Weights of a small transformer language model.
Size: MLP 320 SwiGLU, 1.86M parameters.
Each number is 128 + 24 x the weight over its row's rms, rounded and kept within 0 to 255. Layers, rows and columns count from 0. Numbers have three digits each. The size before them is the row's rms in percent of the matrix's.

# layer 3 MLP gate, 320x96, rms 0.191, rows 25-68, columns 0-47
116:118148104107121128143119143135153141120127120147135172158107134120157120162122154111139143113122151130128122135102112097148104111127138135113166
111:117107144136137161103155101129110095121136146119152168121114168134134103105126109143166117126143125145135099086099111140115163123143125122130131
105:145070127132092127145095148124151152128154110098134102135122150153170162158104140173155152107120111136120161137116151091096161098101106149131143
095:131139151119159116144127103172084126100159164094101116150095146129151129126130136132136121110077105145099073102109132101085131146107116128146118
113:140131115124132115112101117124085139130133124129156119101142128091145090129047142160173120135089159170149144152097150118136146125172156127122168
102:120132051119144131121116132052083161127120113144122098132127088144124145132074147149167120104110123130117157163138127131143135156101140092078122
083:097164089083106108130125118123088092154183102098115142110154162137120136105133159112112152139117135126131153177130111102091124131160158125175132
087:128127146133128107145160108103139120143109164146149122150156140173145143116191140161131148160115123136119158154141120125146138146114092148109134
081:142104101059162163089138134135162156147142087128163153145109148161111115135111138095128135135108130154134147151145150145158136120113144178109131
102:159130154125151072073123108094132126079100131113099109104152132140110105089130149078137135137143112143115134125148103147136104098125106127138156
103:138129160099143111160104113138100140125139126141137140152121103100136091120124183088171117152121100161130148093133162138143124110117163147115139
113:125106147077119152144093131106145165126110082120125127142126138125122140100092139165127147125137149163147130159098139116073134114133140124106166
094:130122120111133128111140124146120095167174125082137157187092118083148137137141114149172090104131081147135103132106131083130127138133104143100159
095:101108129140115121144161125132134149168134135103153112124122141135109104109105143127141052124132123121142171120114127138168114124105157118154106
086:126131118188101129120140143131144110135167157109111166119125117132111146142120131114181134124115103190138084150160134134139112106153123155119136
120:149147115102153075118101160096105131121109161131113155129144108113101093148110152149146104141125144183118131142134091142161109157166119124119140
091:112106121142154125123163126159114146137083130132139101134127151075118155143139134099127108127152110106164159152120142092115134151133129113146105
097:110133133073174108117158164094102132181115175114128121139098156145141111121095144126078120142142106113153120143092125110135131139144128110139142
104:128147129145134131097103106098132130149154127118088123151113144153139140160162144116122123122129117133160121108089163168159165102106131140109136
111:121148134116137138122107160123149122140147136104097119135161123157132150183106140145161130130119115153118132116101102165082132108109131150126164
090:128138140149174102118135135138144131161152092139148150098158153120151093113136138166130063081102170144126117154109127137141156150138074154122118
072:121126146131149129122112113124098137159115136084109112150151158156114138131087132153126089122149156124131133153105133112114152092168149176137162
124:130143111142164093100043150160137150109169132170124117089109138118137099133123146152120089097117150148147137128146124132119165099128117139088137
091:094094122160126174156106157133103112131150113123087162143137094147128088176113125133145157117106100109167142178139066122100121169095144133131130
100:156122169101128137130139126117113136134142106126121139135144146146094118139120092125116118122134102106180134117124176135074102169150126146128119
085:158119168154163158128092094148143140143133120153153084175132112112086118128136125173123132143112111140163172154133146130111159096098091147104115
126:147148144134129085130118156100107117112120128140151146149153126098162109136113108104128111158112120152112157134103152142193143134141122125117140
125:100131130087128151156175087160076129129139105130135097119130123125122113103167107179111174136095133148129132147111172147105127123127091126153084
087:150153088111143125114131113134139168094130140136106121092129117088131132117114120124168129118121132107154098141116100127148099160091137131154143
098:104131145092131138142116119087095133132163137147123137173149140124139136124156124110126119136166167103149174135096148119093116134161082127120101
109:124146131132076107097133156107119139129144167161131140096112133131122058148138159134133139151142145171106114111118134113113134117160115122109138
105:062141117146156107103089153108104085117125140102167086136120102143122140158151101129119158105129117183166121118153110104154137077103104123126096
098:129133107132102139090141093125187098111125141121165047107129136142175124166154117121106082133118151125106151158111133164127125104168112129145151
102:170116100154094085140127082110103188106132111135154143171139142123115131143144161117115127134142145105091139110136150148103109101115140174111133
099:116181144154111120144131190079125113104121116142111172102097131164115117096168110108111113138114129110119099122133129101123112121133164154177116
096:141135117143135132087086143105146113110138136136090139101110111139097141102164137131123108101139144142140106143213116117117104096116117147099098
108:148132127102127166068104159111152133115145135108123140120112151076114113155085097127107145113166119133121106114113139113111115175130105155107135
107:113085121158134145145125106118126144167120113139109127127163147163151096096126167140118090120114147179156140166146153133165133151147117110094108
092:126134115134108124177103140125172113105123141139093152127122190096164125135114106162136148138118104169173134144132120151092140140167082148102117
088:136155148114100139124105060120144131141152117135097146155139129103151114127127153118138132146092155103130114107117135128149115137137135150168178
102:092116161145134163158143109110159134130135143116130144095129139142161128142117170078113114144158195119105113088164152126121153129160131142165080
095:127108128061131123184140118134157137135142108066150141148111139117100066147172103092113116131108119122092129172111113075134099127128147145163127
094:178143101096124153109126144121158139152156162108124167112080162101136094148131161090114109142109128117140150138162117113109133091123123138130123
104:141155113113142122134125149133109156163124127130112162135127156096139130123167108113189143112088148135171157117144129136118138142128163137121095
# layer 3 MLP up, 320x96, rms 0.184, rows 25-68, columns 0-47
111:139138133155129130086130155114112148126115089162095136138141131154086061140121117159165108153126123129129146107113122136160148124163133186151097
113:154076147103141115089118136135105147140103130116157121154161120121151139097139120123124122115137139124129134120098150126153100152176134117111133
104:135105106133117105144122106126134174115116108111155091089152143121123123134076164160153128073143092156152127130144159074096151108115106135148136
102:169165156159104140155117164133103112139131134156079138105117131130124127148126109136127116149160178160167143140098152152133150143130171167138160
107:130096172105131114141144125141132181128145150127134115124172141106132144101136097130164142158101112110126157153101161087131129120164111130166082
097:142148103110161160115124133127104113135073120128154058098106087138132137159073118127174108125120126135092159141167114130140110113072136128140143
083:132150113118100143160108147104170162090067157175151140159150137108104132139110101136109121128118153085141129149142126125136093121091132120118093
085:155152117170121099133157108103114111142112115174169113120149137169138129099165087131117149170111119118131139153155141120128129147123100136151144
082:150127110120147141132148098142141144156141119080103128165124148178151120132097143138179148129116121136143161122136126165153127138162144170135127
095:090139111133128151146144140128153138186136118119145140139100110127145156130129121171120127112115141112143129118115154129113093173130163138097114
104:128150106141088156124127148088111128139123140160135168132122134159092155148163100175108137105119122083142143163117057151126160132152114142132150
107:176147106164118097149117119103093148096148148126176167104147111135125128140137131135124141141119110044173146115140084141131127130156130122082135
104:146066156140138107133135100103099132134113138139096138094168100121129116091114104080120183107132137151142130103118096139146155162126146145150099
103:116080124135118114152102109149108101132129127163147115116118134186135180153122193131140113156098104160088130108122143138091109124124109166140125
093:089100113166169127107138128101132119089070106139116123104087160119155116173094132138121110156131135138123120197118150123145128150150117088134173
112:157144110092130133139113108089104135116087118112151127120145148121118142134114140151147157171144164120158136142095149148087118148146095118130132
081:112107157103096132137143158118149167119096122126183166113089130127154120141128154134135114174091168125144148123121136160160146116158158131106123
103:147126158124114140136146100131138121139097119102143145110121162118141108144127104161062122154128172142103104131087118169139145119140124090125186
099:135132168117105074130104144141094145159102147099143107111141109132139161139088127130105106098122107144101102104117160120089082137106128099160162
111:100119127124140150135148150128142123133150157114162121133150162110100088120135134114096117126122122113108099120168165071113090147105154100154093
096:132139121172123099108108137111104136129114157143122158093149104166111098102116155141148103102124148122139135116131101136134136099145132114109143
075:141141122121142150154123100147106132098122151150133093094096103164117118113127139110106172145092137130110135094107139149141129133086131083121115
118:122105175057178137102149154147143168107149099139104113130087124133093127149142118156123136141156103082116132111099114107109184125103100113128126
096:154135167128124124118096106115119122145121116143143127102137133098152123087140143125088095093131130122059103109135130142113137122152110096111102
101:134131105107114146115112143130134121173186100112127126088115138167096125122133088141142108113140107152136116096127169105124092152111118138114136
095:133158190150121102081132128127141102147119150138115108149130124086104125172172100114134120119074129145148132145141123129111092137131138151118148
127:185164130145130096082112119138121106104126093098080119126169114112168123125118118140102159153120139145133105129116151163161127132159138150089135
110:133141118131122147147129127156167124151130096123151182181164139140134139155114129096113139140150120099142084104134093113110153126134121131136144
083:159143079112141122124148104156131128127145103125144109127127136145100095129136145060109132107083086102123170135103124147140118131102148112112114
096:159117175100102154141098140123082127149133108122194136138141125096121130129151106126144130133155125080130143149138156122121151126166147132109172
109:160101124132117100103167144147124157150139134117131149112131089083095114131131107120139169115060174154140154130122126161128121140108100092089103
106:089148116131177109104112132143093118132143122115159096106098127136159116132083096121126123130078139164157106116152118088156135133116133100125131
098:172168132146104125134121114095141087115154138116130082118114109152111142164151157132121080088121148144169192123097108126112159132150111159133180
098:145166125124120132169154159128121062160102116129117112119124094115088128121104123125117127138109112111194129139134080113108122120126125077132107
090:113136174144173140138187086122130156120169162162138142092159150128105092142131125130131159145067134122120147149145125121126123129115091163148148
092:122107117143090118137149107132121127179106123076116106112135184129139097141135100143147153133132086090132125101134144171123102128132130096138159
105:149142112130155144112082125103099165109171118150145123097132135159116129173150118153134163094193138124146105139100144116072148110154169139125149
104:107085117132125156115132118107167088163098148119140136087129119139182141131113136143118148139153134143137081172153132190127130144131111096093118
086:167154090135084108159133129150149118128112130129127171109156141107114132084111100139163105108086101133174118147111134103103162107119121119123118
100:131133167096134150138123102088167126140167144150120150114141152107139142124169127132128173135136120088096139121119104162162115087109108155162163
105:120160123110134170110139117120125087124119104129119089150117134134098106104186123094137148151132086141161142124141184143144111148103102128084110
098:138145145123107127126129150152107149146112157150091139159095151164108172135151125145130152118126111111172145120111163165173121131113111153093102
100:182116108176156093122109119124147135129112126113117121084119136119132128137160134143149129117137134131160085121158137139066121102148114171099103
097:139124130125179166133109185157123157125073140124114132120094130128104111129159119116164142108125145137156129115174117115127142089141154158116109
# layer 3 MLP down (transposed), 320x96, rms 0.169, rows 25-68, columns 0-47
110:130101129135125075158165162133136124130161124142106121137084104175111130142152081133140125137104112137120165113123151138119110123119127156105123
103:180127138105179143117134151143128150138105120117141114147106151119165148186188100161128128089114109150127097096120150149085094114113128121141102
099:139094124143087137169107119145152146130108071141133111126112102137149143148122119143131129098098150110130167120153139116071163112126102190106126
106:189134136134136120124118137122152130119145187066117117127150128151101127163123133103144143095139064105159130141130099121135128148116148134093103
114:132109136166153125129154142115117131143087140098130145177129157094150148139137135099155139122162132153131077096128145091132128126105103101155153
093:148138140122095155132107184133141080104144130113092159174133144154162085144135163153088106171101143090166120166125130126137160123142136125139111
090:079144136130121138129143149182138114106138139109124121115113130166145157141117149100111141117170167154107125138105155175146167124122122127165166
095:114101120083136175089137114153104127136129124121106101131150158112123145138120146120153114129117130112122130115099152191110121136146140137153128
076:125154125134132158125139118114146139136086124158117123160108148125096149136099147142077122123149099132094195153123079103069134124144146065113154
103:115145098158134139133147155157113118160163118140162121151111162094151107146138150191118089126151153149145106161096107130159128116141131124117134
105:094094123128149141081128091169138125140151122151132137095153137174084135150130131116123127107101121119082115140142105101165105151162121163070167
106:132135139148148129152150115167140119140098208124142151129143108150117112175134111121092153137166145092133131183159120171121128142129162119091152
101:141122163133098161139119139128126151112148135067162070138096127126119153162126165151132151166102156159139133126056127111152129134104128141097143
106:150126134173154115106099111099175166142125098149105156153138127106140112115182134128110135154150136129094186109106169150154109111065128120152132
090:151141141091132108124145137105096140122124134107126120127111130095137126119146117118076088107130145124126087116102118089113196121077112161175123
114:132137105121112133121094126106133148132050105103147129104157138095144128125190139130113119176170186123133137111130142129137126132138151130107033
096:123126099139120153136169138148113118142114156126157148128104109131123123104182112108103130129113108150179135149142113107094117148122167137129128
107:128138137151139119113107128125091077117138129135123075111126103137107133094128124116166129092148118143152154136106119116162111175187071119117091
098:108132141162156146130148116102139144144146109087113149151113115126146110178133139100160140148103112121137134153107057187174139098141092162113071
101:152115156121115109144129107149109128116134112156156104161098101143155131122101087128117163123078092109105178096105166091125118137176111150086107
101:122149118137066121106106159105113151078113128193144119111158118135118127138135132147133117113105125118103176112172091161121119146133116108135171
083:143140095165169121113134117150121136116146115100115114186083136182185125125140094125109136125138130104105139123091140081125114117097073139141108
114:127131174120104065128140177153108093169088145140134141171114134147155120180142108152132134115103141131114133116100168124124123098148117143138124
097:093117157166195143119108130114131135140119178114107096131121129153091148136175103145080122119126138123150136109089105093144122121130121128078117
097:125124106160138117117107135165158138134141149120123135125122150096102136161109184132143111109142116146095150140069088139128112079114154176111123
102:117159172113146126119161147113128100158099159132111139141123132082115130135147096125100171106102148151125135135137121167077113149146127136109156
109:138105145124137135089095146130133132101130136121120144123161108123159128084113167172101157136127125108111110130104141126124151134150121118155126
104:151129125141124103097110129123118098135116087140159161103119141129165129126139154113121101187087108152176125176135144130119144118138175122151156
095:130135119194089170151112116149112114118160102129126111157140123102151109116109122172150151163135130133107134168086138127163144116081133150167132
104:160140131120148094143144135124103108198112094131144142155106066102151123096106133150132164111130049131093106123115121149142132117094134117189160
109:100088135125152163112112118122143128129120135146110113109137133141168097120127148121118100133151137127112063114134124131133144173140162140151173
100:127131125115083135107113168118136082111118113096075129117124110156148144131123132138111100101109136178145114101111152119094176094094103110122114
094:139136126143108117098135144100150142106077161132141110094080128128154136125145117121142150107145134122108166138122140131120139109141149115151099
103:156153134120139109187133078076080136153091103112108171165117110139117161150150129135116131159129122115155114124102086152140133170113166113146133
094:113113118133125115136125106143154181172119145100124100137178143099132164094119154149139105140135120138136142118156104119106130150128142178095138
095:102156088109170100132115141151112114150104112118064137082140106101099124138135126132089147190125158137164110138098128156088158129104115127160147
095:176164135157106085127114106212135121138079154120095118109107115132124102147146106128128127146144149120127134119120160129162158117105149140142112
096:140132123101130122111135117158110165139101119110121085163154142107125134105130153118142154111128113138116115090141129115152125066173125144061128
101:170119092092114170125110142152144126083162156144128082126090127100142081119106117138161120101106078114160123120120136109111134166121158125128137
096:096119124157116120109138130166077122108058136138115133160121108100151143146078131143148102126125109141156109158106168135082153163138163130123122
100:103114189123092134165119150138114153113159133096126140114165131092140158110134153067152148094120106110113100109093136114142129132175155154125141
098:128107174140157173148108128067129126167128108133118113087128083124192147147098125143126147146109136156115132102125122148077125125107113105139127
093:136138134110105142104161091102105119115075148151108129147096132132157139154162099129094171117137128154130152113124135116117187135116140104156148
092:139154091108111121137067119088152081136139092144124107116117109110108115098139132127120160134143161133075125137136111141121165152164145149185130